Part of a small language model's weights.
Architecture: LayerNorm before each block, learned positions, no biases in attention or MLP.
Training: 158M tokens, 2416 steps.
Each number is 128 + 24 x the weight over the matrix's rms, rounded and kept within 0 to 255. Layers, rows and columns count from 0. Numbers have three digits each.

# layer 14 MLP down, 96x256, rms 0.35, rows 0-95, columns 224-255
092170105143140129098133135132143159140189110146145127111102155131151086131122144144107127114170
135096151147097158131120137129116150112139157118121142078131133150116106057119147155149146130156
108149104137111137165187139138165103130099117125153119107114121115147146140101113103136129192128
115159107108094146123146133132153147076179170133151154142111140120090123106148120129121117107150
121100120153123125118115146173161176159122120148104116104126121117160142113159141116140107128077
133160112152121123141113132105165132153148132130148157125122146115114115141076116136129130145146
133148094136125140147091120107064134150128098114129113099112113110139126127115124125108145119134
119102129120109135116157113132126117122117088124095098132127142140124112122099129160136175121137
113181148090128137115150136140097124122178150121146115142124125145119158106156098162138127155121
159128178102138128146110128099099131158138160104144135119116096099141139097121100150123117151153
135108149117068103126133178125150118097104119135139117153154115132067127124141144143160178066115
111160145138162104160138106124192146137145128146121146124134133151163097128133157132129105093142
112134135094154118090165111090101104071148121108145135133130138134132115135150073106092167157117
115093109088115148108156158141148050117122153112130121156124113165116132094144141132137127143166
134162083107106140156142144147123125086095157125104122138128114133146120125130132123112133116125
100125139130109103089171113140148095128087140112095114082123082132139123132176116108136087142127
119113108090114143145087134156094122143109118120138164122130148120189136085125162153110145106143
079141153132157114172088112140180117121103100165105096156116111133117093105113151121145074122160
129161125120150102138121104069120184086114110123156168141131116103122136103121114157187130113105
152128109115107118106122124150108161072144108158122139126139109141097126160113125130133098087154
171149135144083128148152130187116109145138119163107117125110102120124141156139168125119100148127
150143102070094124137099154122105124164095137097133186142110117150145125104111127135111131122097
115120145106161165150130127103134173130132113103104109103126117132132155102157107125155127147111
137092149161136143122146132168132129127148162121117152129133105135114090122162140092111149142129
137152171117125125131145132096165073115119131117151114090110154128117120181102143154141132152136
185135132141143094117147125126118146090133123108091147144146133147153117120148147136151148120115
087106130082068143117167119123071156131094151117149106101138127109124108125089130119099147129121
101135089104156114139127116135128126107121200134111138148134141161126113102083140149149101141169
129193114127084143078083122147136148114112075124157140145128151137130110131138120115120115164138
146121085136104111111107093114116140137135126119132120122131094102123142119112118134119163170132
166111103123135135103144110190173137122111124113116133139111121160170104112096144125106153128076
146086079108140151177118119112145147137096109122148101158154159085115157125122147145130111125083
103145142133157137130144135145144115157122154108135162078160126122120141110142095124182147101093
136108125146141115122153115162132118145147179117124106161117125096145088134121103127136103106150
122115117142096095128128137136163068117118084129145092114104118165115108146120120132123158090116
140100135134117098103172131109088107133109114091124115124150101106165119122171122125153149170137
174132133159136112066138122119106124083128138100150140130155123158158123126107116133133112151161
123151101121110137122106122099118141121150175129145131106123093092180169153160157163115165106117
131148124127156156116155124139130153129136189140128078142148155113166125130140095149136137146107
123137136099129142128136159142111127191096119146139112143153127161121136136177079101143140167128
134124125140159127151090105130112094137109120124122126105136128115141123108121116146151123143086
146113121127108173108165122158128125107158098136109124121095085134129137122125149144145161123122
140125144127140124142120122123122195135125113120118108160128135104143180123054109108111127112130
127135121123101121104141136168122150140148120124152094062121138142125138133110146119118148102149
105130168108136117122115132107140090174102140172095117120114094133112104163172164086124124163150
110157141108148098120148136138140140166181151141125139115134148138128125121115121115148164197106
123115130124114121170157155100120140141085143093117117121148156140139077129051104148129109158119
164145147093118123133106158122076162156151126139140117156155140104167153148132116095128099133125
127107155139129137160151106118135131107122155107144104120093123117107174162162150160150107115148
128109158163130102078136128073145147128140151148145125114107160133163100146206097138154078090161
137098102122111116165138147157121136114099087141131135182125103103136139136131099126118075124149
169125120131126107121111126159160145137106111100141126150122165148125196125148158138115123144107
143126136127120144121154132131132117172130147108158162128126124121118124136130124104157112171121
103133153128144164131102145107130122132177159130169135079126110174159139083091072167127071173095
119138104122124101134053145096145114114122131168128126089137122129111117144120131160129131164129
173157149118090101098104099118122060137160139174150175078091189143197115205182190079140138162136
103142157156127145118180121088116132186115106157152124131116167132131094116154151106131118069118
084151146163121151098125121129099158119144133144130140148112135101123122113132168137114166170127
130123136128146120156140114103151118122131152145115140134112125081144109097124120139131118160144
132121110146145141126140158148121125140135098123128139095112123114157143167104118082091141092119
112123167167147152130088123145144115137166138117121113142109141139165133097183086175139169104153
141121132100124111159081166112169164125166143155132086123156131093124154146118117135173171160105
124114115153115118144121146136104181102168157135137151122141126126135105137087106111152148132138
162193127147107120085177116115091127150108089121140144125083142174122113169090128105098137122119
124097149111107116120128140110120098115159109143112130148140141132131121143148150083123149160139
083107124111120142128136129133178099158118084123125180143064119107141169116155097114127103156108
160117121141149152108133124134077111146149067106139104138165081131164164143132091091129174118101
131119127083119091135106106134137136132138082163135085138141134140170125116089151113150162106118
120147088154135135142136099163138103132116126181132113098115127147173104138138142088128169108128
202114113100137162151148141113110103103128100147093122113118130117152130158109136128128110101124
141160172177161118146158132144138148110141147139144116130116141120162133109143093079148094156119
115135152125127122097101149102116139129130154130130106160151112109127119154108097115101148157127
132133103145117116123094149098145159126137118124136152129148129109144124080129148139144143113124
101128142078146152135109138141158169121120071110147138154131137129107077164121140112116136104129
130149123114130123078107128114129074158142116191120149171140123151130143148108112113123068126134
177103159137139105070118130083137148086101152109126132121134120141082096139114188158142144153170
146112133094099149156144160101146169079104140147155108135169131152131096079097112146122108115143
154105105130131107138109144130098113123128099105149105147115098150094097126108137158180119127076
144135124138115132146128126116135121112122162138137137143089113168118083114142101109123125154149
125094114130140128126162095128102134133128072103098149136143153176130124153135122141118100078103
126139101124137164163121110136082169139140149155120106113109124150192119079117145105108112094091
143165114113133156169138146136110091109110130118123149119126118129083141093073148150142105125158
136135127126141161081105101124134147134105145092112131114120149142108088108163100119152157125142
081126161175092124128107171124195121133091123125146113109194140144156111111154147131167082097167
145151133100158156115095118118131171132146106146106132140097122130130123156088089109138100111215
114149074140108115095085162149070096132117099156101141149136127146101116155118115151125116056097
140105150153166127166142117160114137096153119113134097149100140111149101099106137127135137125151
139174145183120118157112127159126128143132139156122121133129164137134109144113124104147086116114
123113119131141115128109112115126166124134158110153116145125171124131119134104143084149089130084
145136136108165117149121134132106087160108152145123126176112142145150097119135182147170134181148
130102170105156147157137106110173133158150139160105145127151091105135141124133145131139131148151
151120099089153117138149115143103084131138128141112116113122127139106133118165113147132120160126
131120084098164133031120115133160072139140137124107092147126132082085138142103128151139110137118
152103122129141120152119126158160125108147133150115208134127143127114177168116132143125134128137
124140139135114173116098108116083116152122126103149124096142143116088094128144134135161122159102
111186160106089112142102136144112147105128134127156138152114131113095160111113159106131104117199